Weights of a small GPT-style language model, trained from scratch on English Wikipedia.
Size: width 832, 13 heads of 64, vocabulary 18497, 123M parameters.
Architecture: rotary positions, untied embeddings, normalized queries and keys, capped logits.
Training: a variant of Adam for these matrices, 8294 steps.
Each number is 128 + 32 x the weight over its row's rms, rounded and kept within 0 to 255. Layers, rows and columns count from 0. The size above them is the row's rms in percent of the matrix's.

# layer 2 MLP down (transposed), 2240x832, rms 0.0211, rows 2168-2189, columns 208-311
size [ 99  99 100 103 107  97  98 101 106 100 100  99  99  98 102 101  97 102 105 104  98  95]
[[ 91 101 128  95 117 108 129  91 151 109 135 129 118 152 123 136 141 143 174  77 140 194 145  93 121 150 168  98 131  78 125 164 169  78 109 150 145  84  86 159 130 101  69 140 167 119 124 109 166 149 133 161 168 187 117 112 136 132 177 127 142 154  57 122 116 129 169  95 114 124 145 109 128 156  74 123 142  88 201 120 103 126 148  46 157 159 118 158 150 135 105  88  83 126 152  93 116 146 138  88 182 120  70 152]
 [102 141 149 107 138 183  99 160 116 115 162  86 112  78  90 116 103 126 111 158 105  97  93 167 125 183 131 108 119 125 112 164  94  77  81 112 162 198 147  98  74 120 107  56  84 109 100  75 133 176 102  95  46 122 124 190 155 177 124 152 118 130  78 136 145 116 111  96  73 118 126  94 183 133 102  80 120  81 167 124  63 116 187 113 173 188  97  77 104 157 113 161 122  95 137 131 126 154 135 183 132 108 161 142]
 [ 89 127 135 136 137 160 121 134  61  91 185 199 105  98 136 158 131 155 128 114  89 107 100 137  64 129 143 140 120 111 150 171 104 108 105 161 123 144 170 142 114 143 178 135 101 110 154 139 107 104 130 123 140 135 131 131 116 136 113 116 139 106 140 138 109  97 125 121 133  70 155  98 144 103 107 119 103 149 139 115 152 125  64 132 111 150 167 159 126 172  92  92  79  84  99 165 150  98 103 136 126  75 175 125]
 [191  91  94 156 131 101 100 146  69 166  53 113 145 103 175 148 151 143 100 152 129 159 184 124 112 166 160 174 155  83 111 115 140 211  99 135 106 112 131 102 131 133 113 136 133 132 123 148 128 120 116 163 120 109 179 104 146 101 100 187 113 106 126  75 130 166 127  67 127 128  65 138 151 175 140 153 196 118 120 202 127 146  70 150 136 117 104 163 127 142 155 180 177  87 111 132 121 157 136 155  53  85 156  88]
 [111 132 128  84 131  95 133 146 108 133 133 129 125 144 119 119 122 127 135 137 139 112 169 149 109 118  64 142 173 154  85 128  74 118  92  99 123 165 132 120 119  83 127  99 121 172 116  97 121 185 121 175 106 113 169 170 149 160 138 147 171  89 122 122 121 145 119 128 118 121 141 187 171  86 158 156 104 116 109 136 123 131 115 151 151 109  97 141 103  99 102 161  80 129 170  94 152 176 112 151 156 130 126 140]
 [ 64 133 126  74 112 119 159 154  78 143 136 182 115 114 118 130 144 132 133 118 127 171  88 133 118  65 113 141 160 164 168 167 187  87 173 144 154 112 138 156 130 148 154 160 134  38 131 115 179 184 122 103 161 116 175  81 127 175 124  83 105 101 191 158 104 103 135 129  66 185 118  89 212  69 128 124  99 150 164 157  99 109 123 153 134 100 157 179 114 152 169 127 143 168 140 136 126 160 147 167  78 133 168 125]
 [102 153 108 157 160 112 124 170 120 114 170 148 165 104 115 119 123 104 129 159 125 140 119  66  98  88 119  82 106 114 136 176 125 157 147 107 176 133 156 132 148 146  85 139 131 157  68 131 135 208 147 155 132 107 143 195 124 135 175 162  69  52 152 201 157 136 149 130 191  82 118 149 123 134  95 149 153 128  86 116  98 126 112 171 136  87 135 166 122 172  82 136 129 162 150 107 139 162  73 166  83 118 129 128]
 [142 146 107 117 101 144 175 103 129  90 122  77 138  86 139 171 102 170 144 143  99 178 153 129 137 100 119 131 140 131 167 159  99 154 146 105 131 157 114 129  95 204 107 155 150  96  82 169 127 175  85  77 155 134 122  83 105 165 148 126 130 121  96  51 113 135 164  83 144 134 181 157  98 144  94  96 146 175 142 186 110 126 238 109 135 135  96 129 158 118 152 147 121 160 133 146 100 104 152 156 163 140  79 129]
 [132 191 148  89 135 170 141  77 136 182  81 100 143 111 131 105 132 173 123  97 101 186 131 101 114 153 213  94 113  85 106 138 111 197 132 141 180 107 131 127 130 117 162 108 160  83 166 133  87 125 169 122  86 116 139 113 139 145  66 108 158 148 155 143 113 130 156 171  93  77 103 105 103 129 132 121 157 105  93  63 120 158 107 157  85 115 103 102 144 127 119  98 133 103 129 138  89 163 123 109 135 116 137 167]
 [156 163 105 177  86 132 107 117 140  98 132 107 103 125 138 155  77 187 128 131 114 118 101  97 106 140 112 104  90 139 148 205 135 140 147 181  96 139 103  99  78  95 152 141  80 144 122 161 172 171 179 127 107 120 120 114 148 121 177 171 154 127 181 106 113 130 150 118 103 112 146 143 146 156 150 149  92 150 165  94 180 143 113 103  97 155 117  99 133  99 107 103 136 138 120 114 181 148 134 156 115 134 115  98]
 [147 154 133 158 104 167 148 125 104 116 163 174 172 141 117 132 214 145 122  72 104 123 115 129 141 151 178 143 172 104  99 112 142  90 165 132 155  79  83 145 121  87 150 170 130 157 219  84 136 139  83 147 109  61 145  94 104 153 128  82  98 102 169 148  96 124 127 126 132 133 124 134 102 172 140 154 120  92 157 125  78 116 114 101  43 104 127 105  99  57  91  98 130 125 150 157  70 139 163 113 134  90 126 140]
 [112  72 120 111 160 113 154 166  87  79 124 217  92  89 169 174 136 149 103 114 112 118 104 132 121  82 139 158 112 190 138 124 140 114 122 118 198 174 145  90 104 170 120 111 148  99 151 139 132 107  88 122 108  89 166 151 122 108 136 156 155  85  40  97 124  91 122 129 155 161 160  93 109 170  71  59 133 144 106 114 159  97 107 195 149  99 132 136 105 146 155 128 110 172 191  50 158 137 116  99 100 146 151 163]
 [124 147 127  67 131 168  92 126 125 177 183 101 114 123 138 125 122 157 190 114  88 169 171 142 169 124 124 101  81 157 173  88 140 116 101 101  58  95 143 143 166 137 149  82  71 169 151 138 117 146 131  83 160 158  72 127 115 120 110 181 113  52 112 135 111 169  95 115 134  76 107 114 124 101 136 121  84 100 117  91  78  94 115 144 110  98 108 139  91 143  83 120  86 167 150 194 156 105 193  92  96 179 147 152]
 [106 170 149 141 112 113  97 165 143  85 159 128 132 132 131  93 148 141 146 162 125 173  99 168  95 135  76 140 116 169 133 101 130 141 172 144 152 138 158  95 194 122 143  87 161 128 153 127 104  88  67 144 146  87 147 139 143 136 134 136 132 153 168  77 107 117  73 190 109 134 141 142 122 204 151 145 172 185 180 104 138 192 129  94 108 102 125 128 177 183 111 111  84 103  91 119 176 132  99 109 112 112 152 159]
 [170 107 128  96 124  91 154 139 155  84  87 115 142 130  93  81 116 115  84 154 138 142 118 122 120 125  83 143 167 140 137 106 140 145 144 145 172 111  99  91 132  79 157 156 113  92 199 135 138 154 178 204 152  77 100 162 107  67  92 117  71 102 102 199 154  77 102 141 110  99 158 107 142  98 136 120 128 117  92  95 128  89  89 111  83 187 116 135 151 160  93  97 139 141 110 136 127 149 122 129  57 100 124 184]
 [ 64 154 135 122 130 142 165 101 204 134 140 109 163  79  60 149  72 154 134 125 112 108  88 177 128 149 147 167 138 140 104 101  50 124 120 107 191 106 167 202 124 151 108 110 171 138 128  80 118  84 142 155 111  69 170  96 154  70 218 139 196 110 115 155 113 105 130 157 139  29 173 147 143 110  70 131 111 153  86 117 126 142  91 154 107 110 174  92 137  99 123 131 132 173 133 123 143 125 170 144 105 156 107 153]
 [ 98 109 156  91  96 107 137 136 103 143 161  84 145  99 101 118 104  80 141  86 147 139 120 144 144 150 191 134 174  85 141 101 120 124 139 103  95 159  98 118 173 143 118  52 106 197 121 117 102  82 123 107 172 123 153 154 173  69 133 186 129  85 124  80 124 116 107  77 148 192 135 182 137 125 103 109 139  85 131 102 133 162 133  93 127 182 185 150  80 150 189 173 158  60 142  67 126 111  99 116 169 121 123  84]
 [153 141 177 145 133 102 212 114 133  96 108 166 161 116  92 165 140 109 185 150  38  98 111 128 109 186 121 137 126 139  93  48 158 163 181 121 146  67  91 166 133 154  83 126 128 134 149  80 158 110 164 137  91 147 101 111 141 207 171 122  89 105 161 127 134  97 111  65 119 137 142  95 105 111 106 115 130 141 191 147 142  98 195  89 191 155 120 155 108 103 143 100 155 119 128 117 125 105 162  84  79 111 144  96]
 [119 115 108 164 125 126 129  98 131 100  95  96  72 150 111 111 150 160 106 110 143 113 113 149  96 116 155 133 128  86 157 135 119 103 141  78  88 213 113 180 172 107 118 123 156 141 141 143 119  99  66 162 186  98 106 136  53  92 141 181 173 110 142  86 129  97 132 210 154 153 154 148 165 120 165 163 162 161 145 112 136 159  93 162 161 191 115 108  99 156  60 165 139 115  69 136 114 133 118 138 152  83  71 168]
 [122 141 132 182 136 137 135 161  98 110 105 127 148 126 128 121  90 105 133 173 134 114 120 117 113 120 117 108 130 118  97 255 145 131 112 173 143 150 146 118 131  95 131 123  99 160  91  91 124 121 134 110 151 163 175  81 137  86 156 129 141 170 114 112 122 149 105 132 115 119 144 140 153 132 148 123 154 123  81 129 146 129 103 166 133 108 156 152 158 109 108 143 108  85  75 164  98 120 131  80 159  93 106 143]
 [ 86 113 120 135  84 141 152 137 146  98 103 166 121 177 123 183 123 141  80  80  79 110 107 152 115  98 132 143 125 104  81 159 126 122 103 120 110 141 103 119 152 101 150 156 192  47 123 120 126 144 125 161 105 195 110 143 129 155 166 110 128 157 138 165 119 114 165  97 152 154 124  68 148  72 117 101 126 165  86 146 121 135  95 129 142 117  75 191 145 140 154  91 145 120  75 116 152  75 149 118 111 161 158 132]
 [172 106 131 115  55 125 158 106  76 108  64 138 124 125  68  95  89  78 192 166 154 203  99  98 139 113 107 100 126  78  96  67 139 111 116 126 107 121 165 110  91 144 131 162 121 246 169  92 122 146 109 159 122  81 159 157 153 105 133  97 167 125  81 157 149 122 161 109 160 153 161 129 114 143 109 111 112 169 174  99 128 169  22  97 149  97 169 138 158  91 103 121  49  88 172 124 147 101 107  95 124 147 108  92]]
# layer 2 MLP gate, 2240x832, rms 0.0226, rows 2169-2190, columns 208-311
size [ 99 100  99 103  98  98 105 105 133 100  97  96  97 104 100  98 103 103 108  96  94  95]
[[135  97 198 116 134 134 122 142 171  95 103 123 127 152  87 104 179 133 163 134 164 110  98 180 169 138 155 107 142 103 122 142 156  94 131 109 152  73 162 114 160 140 174 160 187 111 121  93 156 202 180 105 134 149 145 131 105 100 114 145 118 121 130 158  87 142  96 103 153  74  61 116 180  99 123 180 126 179 149  52 116 151  88 162 133 115 108 145 128 129  71  76 150 125 139 116 154  71 145 121 144 200 157 114]
 [155  89  89 126 139  78 140  95  81 149 169 116 130 137  80 112 137 129  77 116 121  76 117 146 131 116 113 124  93 144 165 101 146 117 114 122 108 154 152 158  98 115  70 114 160 101  31 107 138 124 114  95 154 109 123  71 141 137 127 136  87 158 106  72 105  92 192  97 160 158 119 101 125 161 192 123  90 133  97 138 164 164 157 140 154 156 106  89  76 153 147 164 100 170 108 198 110  90 136 117 123  79 195  57]
 [ 99 172 129 201 105 144  91 135 153 151 153 121  83 135 155 146 106  82 127  88 103 138 101  98  86 106 138 119 181 198 142 100 191 118 196 116 103 191  72 122 114 136 149 119 103 148 135  95 114 180 146 133 187 140 140 113 173  77 125 140 134 118 161 158 120 142 116  71  71 119  62 114  57 141 175 134  99 111 151 169 112 142  76 163 170 155 146 121 111 135 211 124 109 123  85 140 117 147 112 105 153 124 130 168]
 [149  84 148 162 122 171 164 163 107 109 156 142 117  76 145 133 167  77 126 120 131 144 172 175 123  94 115 134  51 183 126 132 123 147 142 133 125 131 114 143 100 116 126 123 145  82 103 132 204 144 135 146  91 135 116  82 178 106 126 169 174 141  76  95 122  74 118 170 160 152 122 100 158 113 148 129  99  97 122 156 135 154 120 114 112 112 107 105 191 125 133 106 142 155 100 124 146 117 111 139 185  60 139  85]
 [ 33 107 136 124 106 175  78 106 116 125 105 144  79 104 166 156 213 201 159  99 130 163 152 134 134  69  63  77 114 151 127 130 152 149 109  91 147 145 162 136 110 155 186 133 149 136  96 134 116 131 124 111 133 108 177 130 161 101 167  89  85 127 115 133  50 133 123 177 120 146 132 126 133 118 210 174 107 172 118 196 125 120 137 141 113 130 109 144 166 133 107 115 127 132  53 160 157 141 135 119 124 189  98  83]
 [150 161 135  88  85  95 107 144 120 132 126 128 149 188 151 108 192 118 177 132 123 172 135 135  98 132 131 197 126 149 116 159 158  60 154  61 131 145 134  94 106 149 162 100 185 118 146 142 118 202 126  97 135 152 191 108 121 134 175 148 195 139 113  97 136 113 126 157  81 131 147 164  77 101 140 161 130 116 138 137 135  87 125 122 134 147 115 112 161 186 152  92 135 122 104  87 179 108 145  94  95 159 111 130]
 [121 131  69 112 101 209 119 116 114 171  79 156 157 125  99 141  81  96 137 133 156  84 172 191 128  70 117 170 125 124  85 175 108 165 149 115 126 161 104 130  57 160 123 180 121 149 116  89 145 175 103 122 105 147 121 154 144 166 162 160  90 138 125 135  92 156 136 129  69 168 128  92 119 134 118 105  82  83 116 151 115  66 121 120 190 125 115 138 107 123 163 161  81 135 136 162 129  71  82 117 135  95 118  93]
 [129 155 134 115 103 110 192 103 150 180  85 147  88  86 161  90 177 145 113  81  74 170 131 138  77 219 160 110  91 154  86 151 182 168 151 150 172 118  91 151 146 140 127 147 116 110 182 140  94 112 187  97 141 158 130 139 119 179 119 113 209 113 208 133 102 154 171 201 144 106  91 101 118 155 121 122 153 161 136 106 101 104  93 170 122 104 133 116 103 144 153 177 181  96 205 152 115 107 119 118 112 128  62 110]
 [126 101 144  94 164 139 133 111 103 123 122 161 126 127 120 124 136  51 111 145 126 138 155 149 104  86 156 161 159 125 118  49  93 108 105 109 150 173  88 114 195 152 141  90 154 119 139 112  70  90  94 142 132 130 161 142 100 141  98  73 125 194  59 117 138 109 132 153 147 121 115  62 131 121 116 117 167  97  92 118 127 158 163 133 154 118 134 117 125 130 158 133  93 139 137 125  86 133  81 104 155  95 187 138]
 [129 118 135 129 165 142  97 100 129 133 115 121 138 170 127 136 137 139 110  55  91 122 139 126 147 199 110 136 133  86 149 116 128  94  76 143 117 113 135 170 126  88 131 185 111 154 146 164 113 157 112 149 115 104 103  98 106 104 113  98 100 130 149 191 154  74 145 116 128 123 155 144 139 168 123 154 120 152 151 153  85 158 103 122 115 150 139  50 155 116 170  77 137 153 172 176  84  63  97  94  85 121 157 163]
 [ 86 116 148 183 208 122 138 151  82 157 135 172 122 134 120 132 135 136  79 106 159 127 152 153 142 138 156 110 118 148 146 130 139 128 149 169 145 166 127 135 129 130 127  99  97  82 121 146 130  74 152 156 116 118 135  96 116 120  94 114  96 162  93  82 134 146 122 166 134 114 143 112  99 106 149 130  92 124  62  82 191 140 131 129 129 133 165 169 188 116 131 167 106 184  90 142 161 132  79 139 129 157  92  96]
 [165 105 148 117 117  94  54 160 129 166 131 101 179 166 109 146 149 184 170 103 127 175 124 121 113 140 131 125 159 144 111  95 155 119 106 113  96 143  97  99 152 175 101 101 103 164 159  85 142  98 172 119 137  62 117 118 155 105 123 154 138 146 115  83  81 146 171 104 135 137 139 117 149  94 135  99 119 146 107  86 152 145 170 164 115 166  81  90  86  87 136 116 132 128 121 153 148 147 183  40 128  71 139  97]
 [100  92 107  94 125 126 116 147 168 120 122 170  80 118 128 154 197 125  82 121 101 126 150 101 136 112 188 154 118 147 149 131  68 122 131 101 120  98 102  96 111 151 115 124 133 106  89  88 102 163 116 137 123 162 154  99  83  84 156 139 159  99 121 107 109 116 135  71 129 146 176  83 102 151  69 109  93 152 130 157 153 107 177 178 127 132 121 127 158 167  99 167 116 145 120 178 151 120  94  80  98 155 153  91]
 [185  83 129 149 144  97 194 121 134 120 130 134 133 121 151 135 145 192 155  98 132 173 125 185 174 111 140 129  81 143  69 136  97  89 116 141 100 140 135 191 125 142 122 156 129 131 125  95  96 134 104 147 160 121  73 126 170  78 163 142  87 108 130 178  63 137 121 170 134 142 143 105 121 142  90 193 158 203 117 105  60 136 187 100  99 135 152 155 141 111 143 139 153 100 134 103 174  91 123 147 104 167 162 103]
 [167 104 161 145  98 152  73 137 151 149  67 134 134  91 122 140  98  55  90 150 138  85 117 179 162  80  91  85  81 114  78 114 116 161 156 144 105 126 121 125 121 158  95 170 135 115 139 105 153 135 154 150 208 182 125 104 120 124 142 112 176  86 136  32  94 121 102 125  79 164 106  99  65  89 172 121 118 187 136 167  97 123 126 165  85 163 113 123 109 140 133 163 141 134 143 123 153 141 129 119 123 104 148 102]
 [ 80 135 129 151 103 151  86 126  80 159 136 146 145 118 119 184 128 109 189 159  97 191  97  75  56 118 127 171 123 132 163 128 106 124 129 146 143 172 125 125 166 107  85 132 156 105 100  92 184 125  95 133 143 101 107 210 172 113 148 133 125 157 136 142 137 103 140 139 150 141 130 107 156 106 113 138 103 201  79 126 122 136 106 113 115 133 126 100 144  74 138  40 127  94 149 192 100 107  88 107 103 146 127 126]
 [116  92 124 149 141 101 153  91 100  98 146 115  94 137 104 159 102  76 120 132  62 174  68 129 100 203 172  97 205 118 148  98 167 126  71  68 115  92 135 152 137 161  89 180 143 130  74 123 155 123 129 121 136 183 111 194 121 142 153  84  93 144 146 158 105 134  83 130 111  95 101 132 121  87 126 109 137 118 135 159 139 106 151 134 152 127 112 107 121 149 225 155 138 162 108  97 146  91 109 125 101 111 161 105]
 [121  94  97 143 153 125 117 140 115  73 169 145 126 112 202 111 122 143 108 109 157 136 115 193 152 127 116 133 121 160 109 172 150 183  50 160 188 172  70 202  96 191  90  81  79  78 120  92 109 124 140 125  72 160 121  85 141 148 131 165 169 109 148  82 106 141 135 169 146 182 110 137 131 142 167 118 117 102 114 126  67 131  72  76 135 188 128  87 113 122 141  81 117  41 154 120 104 148  99 154 150 132 149 128]
 [158  69 139 116 119 133 140  95 172 164 147 138 108 151 145  88  88  95 119  79 173 149 125 120 121 154  74 118  89 176 121 110  87 168 112 122  50 159 167 113 133 153 117 143 118  78 125 123 179 138 122 190 105 168 141  71 141 134 201 134 165 137 198 160 109 130 115 140  89 146 137  99 147 144 165 126 137 142 181 150 133 158 102 119  95 174 122 103 140  75 106 132 182 143  88 149 108 156 139 107 161  94 137 141]
 [116 114 134 161  17 143 107 112 133 116 159 146 152 127 147 127 152 103 164 141  74 174 147 123 139  94 142 121 133 142 134  92  60 110 130 154 101 174 130 127 101 126 107 134 103 112 121 140 156 185  81 103 116 139 112 121 169  68 189 120  88 197 180 151 198 120 126  96 176  64 175 136 136 132 127 153 167 135  87 140 133  99 143 117 122 181 130  98 131 155  98 132 136  84 119 160 122 120 140 131 136 173 186 146]
 [138 154  99  82  99 184  89 121 113 123 145 155 152 117 127 161 119 164 151  86 106  44 133  75 108 116 146 131 141 163 165 136 120 108 155 111 136 109  84 115 100 154 125  66 167 130 153 184 136 127 121 162 179 109 141 130 164  99 112 147 141 105 126 122 124 166 137 163 135 190 157 156 113  79 140 138  48 156 154 124 120 104 150 122 133 113 168 101 123 161 117 111 188  86 128 166  23 117 136 177 124 124  94 117]
 [186 197 137 172 161 139 159 100 144 118 152 161 134 160  84 125 159 116  80 174 116 157 100 137 159 119  92 196  96 116  83  86 127 132  86 142  83 137  97 167  99 107 191 127 157 153 140 184  67 135 100 107 104 137 156  48 174 111  97 156  71 119 220 144 138 155 189 120 135 108  64 138 103 129 132  72 111 114 168 138  85 148 126 159 132 151 111  98  95 129 146 155 109 124 112 153 163 139 111 139 137 140 149  26]]
# layer 2 MLP up, 2240x832, rms 0.022, rows 2169-2190, columns 208-311
size [ 99  97 100 107  99 100 100 106 120  99  99  97  98 102 102  96 105 104 103  98  95  96]
[[136 126 121 172  78  73 170 136  86 132 114 148 142 105 147 162  83 103 138 101  87 117  66  84 143 104 127 115  55 148 214 136 133 165 116 135  77  82 151 106 145  79 100 112 100 179  84  62  95  98 150 160 158 159  91 113 125  61 116 131 179  97 123 148 122 147 113 126 100 134  99 106  70 105 191 119  93 186  81 101 129 117 155 132 134  83 126 163 142 125 142 108 105 113 156  89 113 176 123  64 126 108 113 124]
 [128 177 121 156 163 145 153 145 112 153 151 133 117 101 106 109 127 157 147  94 142 156 115  70 135 141  96 113 133 134 121 123 139 126  86 131 151  90 121 124 106 142 180 114 163 133 147 134 100  82 131 139 139  75  85 217 118 114 142  93 141 137 144 148 127  88 121 108 117 141 144 147 180  80  73 107 179 163  76  38  82  99 139 154 177  98 171 193 119 105 152 132 152  93 136 122  63 124 118 155 120 148 195 163]
 [145 110 146 158 174  95 123 163 139  90 133  50 126 175 115 133 124  46 159 142 153 133 175 104 138 141 167 116 105 132  75 113 181 161 117 202 114  83  75 113  90 140  78  78 142 135 176 144  91 108 138 146 110 146 121 150 153  93 115 107 103 105 148  61 134  95 162  87 139 144  96 116 102 115  93 136 152 130 116 150  99 157 113 142 153 135 150 130  96  85 121  86 148 125 103 108 175 122 119 145 176 121 174  86]
 [165 109 156  81 100 155 124 100 129 127 146  99 115 106  39 139 202 108 148 120 164 121 168 160 134 158  84 150 134 158 150 160  74 188  80 171  88 103 163 101 122 155 134 110 136 158 105  82 124  92 100 148 142  90 103 142 158 149 144 122 111 136  74  35  92 107 120 151 123 122  76 118 182 122 128 134  68 108 136  96 122  98 120 112 101 121 139 109 101 121 119 206  94 135 123  64 136 151 118  84 191 121 120 111]
 [139 131 116  93  97  53 132 100 130 157 109 169 161 112 113  64  67 112  85 143 126 120 128 138 160 122 179 165 147 103 119  75  88 126 175 128  87 110 154 155 148 127  69 139  44 125 122  98 130 222 149 193 105 152 158 126 106  80 122 147 125 160 173 114 141 133 186 132  88 103 143 160 117 146 106  44 173  74 117 109 140 125 105 121 114 187 111 157 108 114 180 147 108 106 133  88 136 106 140 160 127 105 144 126]
 [106 127 164 101 157 105 151  98  72  83  91  95 124 127 145 134 171 146 111 142 119 169 134  95 104 194 152 148 159 199 109 110 128 127 168  30 125  95 197  90 126 149 149 103 191 105 138 175 151 127 130 125 163 104 180 206  78 156 131 106 109 128 105 157 151 124 104 128 116 163 116 139 136  95  82 122  98  95 102 147 132  93 145 120 148  85 110 154 127 136 201 100  85 104 163 135 110 144 168 127  75 198 135 148]
 [192 255  83 150  95  91 107  88 130  41 148  94 144 175 147 102 146 132 162 120 115 113 115 129 148  72 134 123 101 141 157 143  95 120 157 125 100 143 152 116 142 180 125 111 117 161  61 117 103 108 135  95 129 144 141 172 166 128 132 166 123 128  94  80 129 148 162 106 182 158 192 134  62 129 163 147 108 161  93 157 103 129 120 120 118 132 145  77  94 117 113 113 177  61 108 138 122 127 145 113 139 129 212 175]
 [154 167  99 149  92 125 139  74 107 185 105 170 136 158 128 125 139 146  79 144 109 134 139  95 185  92 138 209 123  83 115 118  49 166 167 117 154 147  72 114 159 141 135 143 118  83 254  48 139  73 183  81 112 139 110  84 120 159 150  84 167 198 162 150 180 116 183 117 103  66 128  64 108 143 157 168 126 156 157 136 196  94  89 110  77 153 110 165 175  76 108 135 140 122 136 221  84 123  80 147  98 120  76 118]
 [108 133 143  53 159 102 115 171 125 174  76 122 141 197 112 153 169  13 157 150 142 117 177 126 115 129 185 144 171 171 106 112 124 176  98 104 161 103 117 152 158 123 101 112 187 117  77  81 104 104  66 130  96 136 130 123 136 152 119  92 101 164  93 144 144 152 138 154 184 112 123 106 104 139  97 166 110 124  64 159  97 119 166 131 152 167 120 140 185 143 108 164  96  98 110 123  81 109  93  96 133 127 122 126]
 [ 96 140 133  43 124 106 121 157 171 155 103 136 139 134 120 103  94  95  84 133 104 138 122 117  92 165 113  77 160 172 164 117 148 129 124  88 100 181 170 136  81 178 107 196 104 188 147 134  61 133  82 125 201 150 191 104 145 137 154 106 124 135  62 146  86 181 130 169  69 144 201 146 154 145 159 194 122  67 169 183 113 170 115 145 106 134 137  88 158 139 114  74 142 139 131 104  37 141 139 145  69 150 140 103]
 [ 46 176  86 154  75  98  82 143 185 153 139 176 142 150 109 165 171 154 146 141 128 163 102  85 100 135 136  86 168 122  58  95  83 112  78 134 164 168 158  61  83 154 106 152  91 126 229 181  80 156 106 159 153 130 178 121 163 114 158 103 133 109 184 117 105 103  98  87  75 154 137 169  42 135 102  85  74 154  77 135 146  44 119 187 139 145  94 160 130 139 110 150 111 168 127 114 151  82  93 141  92  95 162 103]
 [112  95 137 122 179 183 155 132 151 166 126 131  99 155 166 173 163 166 121  71 108 174 156  86 210 124 128 139 122 131 178 139 139 119 102 146 134 128 107 196 131 125 170  82  59 115 147  97 140 145 187 113 193 125  96  98  27 119 133 146 140 117 136 168 169  97 133 164 164 158 108 150  71 112 108 145 147  85  99 121 121 141  59 174 105 169 115 112 130 144  90 177 110 137 177 164 127 135  76  87  59 148 113 137]
 [138 184 164  99 142  93 142 124 130  49 152 156 114 101 130 165 138 144 119 132  98 172 127 143 128 138  86 193 145  83 118  97  96 148 163 174 153 114 145 161 143 135 137 151 102 159 146 112 158  98  92 143 121 124 153 130 112 116 126 132 184 159 149 111 122 119 200 170 149 117 183 167 122 150  97 113 136 121 147 138 141 162 141 132 144 139 154 121 196 155  98 100 115 204 167  54 158 137 108  91  72  76 171  94]
 [153 111 196  65 119  87 156 138 140 116 141 115  76  74 119 129 102  82 158 146 136  93 134  81 117  86  97 163 116  95 114  96  86 148  63 121 104 129 145 165 215 154  94 189 115  84 136  94 109 143 139 148 151 152  64 179 136 114 164 147  73 159 110 174 112 132 141 106  81 158  83 123 109 129  90 101 156 143 174  92 152 145 154  87 100 151 135  64 154  93 135 123 152  92 105  43 131  84 139 186  68 121 173 147]
 [ 95 112 118 148 147 114 104 165 157 153 164 194 103  90  95 107 161 171 168 117 127 120 138  96 115 137 131 149  77 152 140 114 163 100 111 140 156 145 156 154 138  93 124 113 114 145 111  83  51 121 185 125 171 127 127 106 151  73 126 112 147  89  41 152  74 136  71 172 128  75 144 113 110 139 119 117 164 184 106 165 136 121  91 147  83  94 146 138 182 143 110 158  86 125 126 102 210 140 172 210 122 138 104 118]
 [137 124 137 108 109  85 105 134 210 171 145 106 153 175  72  70 164 102  64  94 107  92 123 115 124 151 142 158 129 107  57 150 177 109 127 130 136 108 145 127 173 114 113 116  98 137 177 147 188 220 143 122 149 153 123 104 116  87 145 144 161 119  97 139 200  93 124 127 127  40 138 163  78  50 144 130  83 118 163 152 115  78 133 106 160 137 175 112 132 107  97 110 122 108 185 169 185 150 129 168 122 113  94  99]
 [ 53 169 132 141 130 141  89 131 115 131 185 128 114 133 126 111 103 144 120 135 183 135  83 105 120 163 137 104 139  61 122 134 167  47 142 132 144 129 131 131 170 180 178 153 112 128 147 135 157 170 184 189 162 194 114 101  89 123  72 150 166 106 138 121 122 119 143 171 151 121 128 135 171 143 126  89 145 170 138  80 152 149 107 176 120 102  87 131 152 147  95  99 171 175 118 127 137 167 104 168 102  57  50 112]
 [ 93  69 105 162 164  76 156 181  60 126 115 148 112 162 131 111  85 161 107 142 128 118 183 109 170 180 157 148 150 119 116 119  85 117 155 134 109  92 159 135 134  66 162 170  72 150 111 106 134  79  93 145 175 174  71 123  76 111 140 141 124 112 165 131 154 124 132 191 105 127 151 130 153 154 108  92  97 112 149 134 116  40 134 162 164 131 102 118 169 138 100 110 185 134 128 162  52 118 122  92 158  98 132 132]
 [103 159 121 193  95 123 128 164  97  83 102 110 138 131 143 167 131 118 144 166 164 114 129 156 127 150 154 167  99 146  90 147 146 141  98 138 178 163 148 107 145  94 191  78  99 135  74 139  80 124 162 102 122 204 140 110 125 145 131 167 151 143 145  96 142 162  79 161 142  96 136 141 139 180 108 165 119 138  53 152 147 122 129 154 126  84 117 161 150 154 122 122 155 104  86 101 118 104  94  92 144 118  96 100]
 [ 97 175 167 121 132  98  99 153 107  95 102 176 115 165 220 166 154 141 110 157 119 116 109 175 146 138 112 202 110 119 119 185 135 154 168 118 117 126  60 167 139 152 164 113 143  75 128 131  99 115 164 137 147 178 111 132 164 120 122 150  79 112 144 129 133 153  78 131 160 155 155 177 149  79 185  89 151 146 155 210 141 165 110 181 155 104 109 169 158 132 157  51 181  78 121 143 128  88 123 122  97 125 149 122]
 [134 116  95 110 150 186 159 113 115 184 101 104 198  76 138  86  95 170 132 106  92  51 148 142 107 104 138 129 140 137 194 107 169 117 119 118 121 102 151 145 132  69 140 122 150 107  91 190 104 115 146 131 160 108  76 102  70 155 111 165 106 119 145 129 106 127 110 117 146 180 172 167 165  98 114 101  55 155  87 137 149 137 136 150 126 123 105  80 150 145 155 161  81 124 140 143 102 156  97 157 173 110  75 111]
 [106 188  78 142  75 124 147 110 125 160 144 151 151 113 125 143  93 127 107 134 171 168 138 142  87 126  73 135 146 118 136 100 152  96  79 105  82 102 140 162 111 104 114 120 126 169 125 121 128 170 133  99 123 137 111  74 136  86 136 102  97 117 177 136 187 108 166  96  78 154  63 147  88 134 146 119 163 119 169 116 154 103 121  91 105 125 135 119 127  89 127 162  47 106  95 145 175  92 148 186 150 158 144  87]]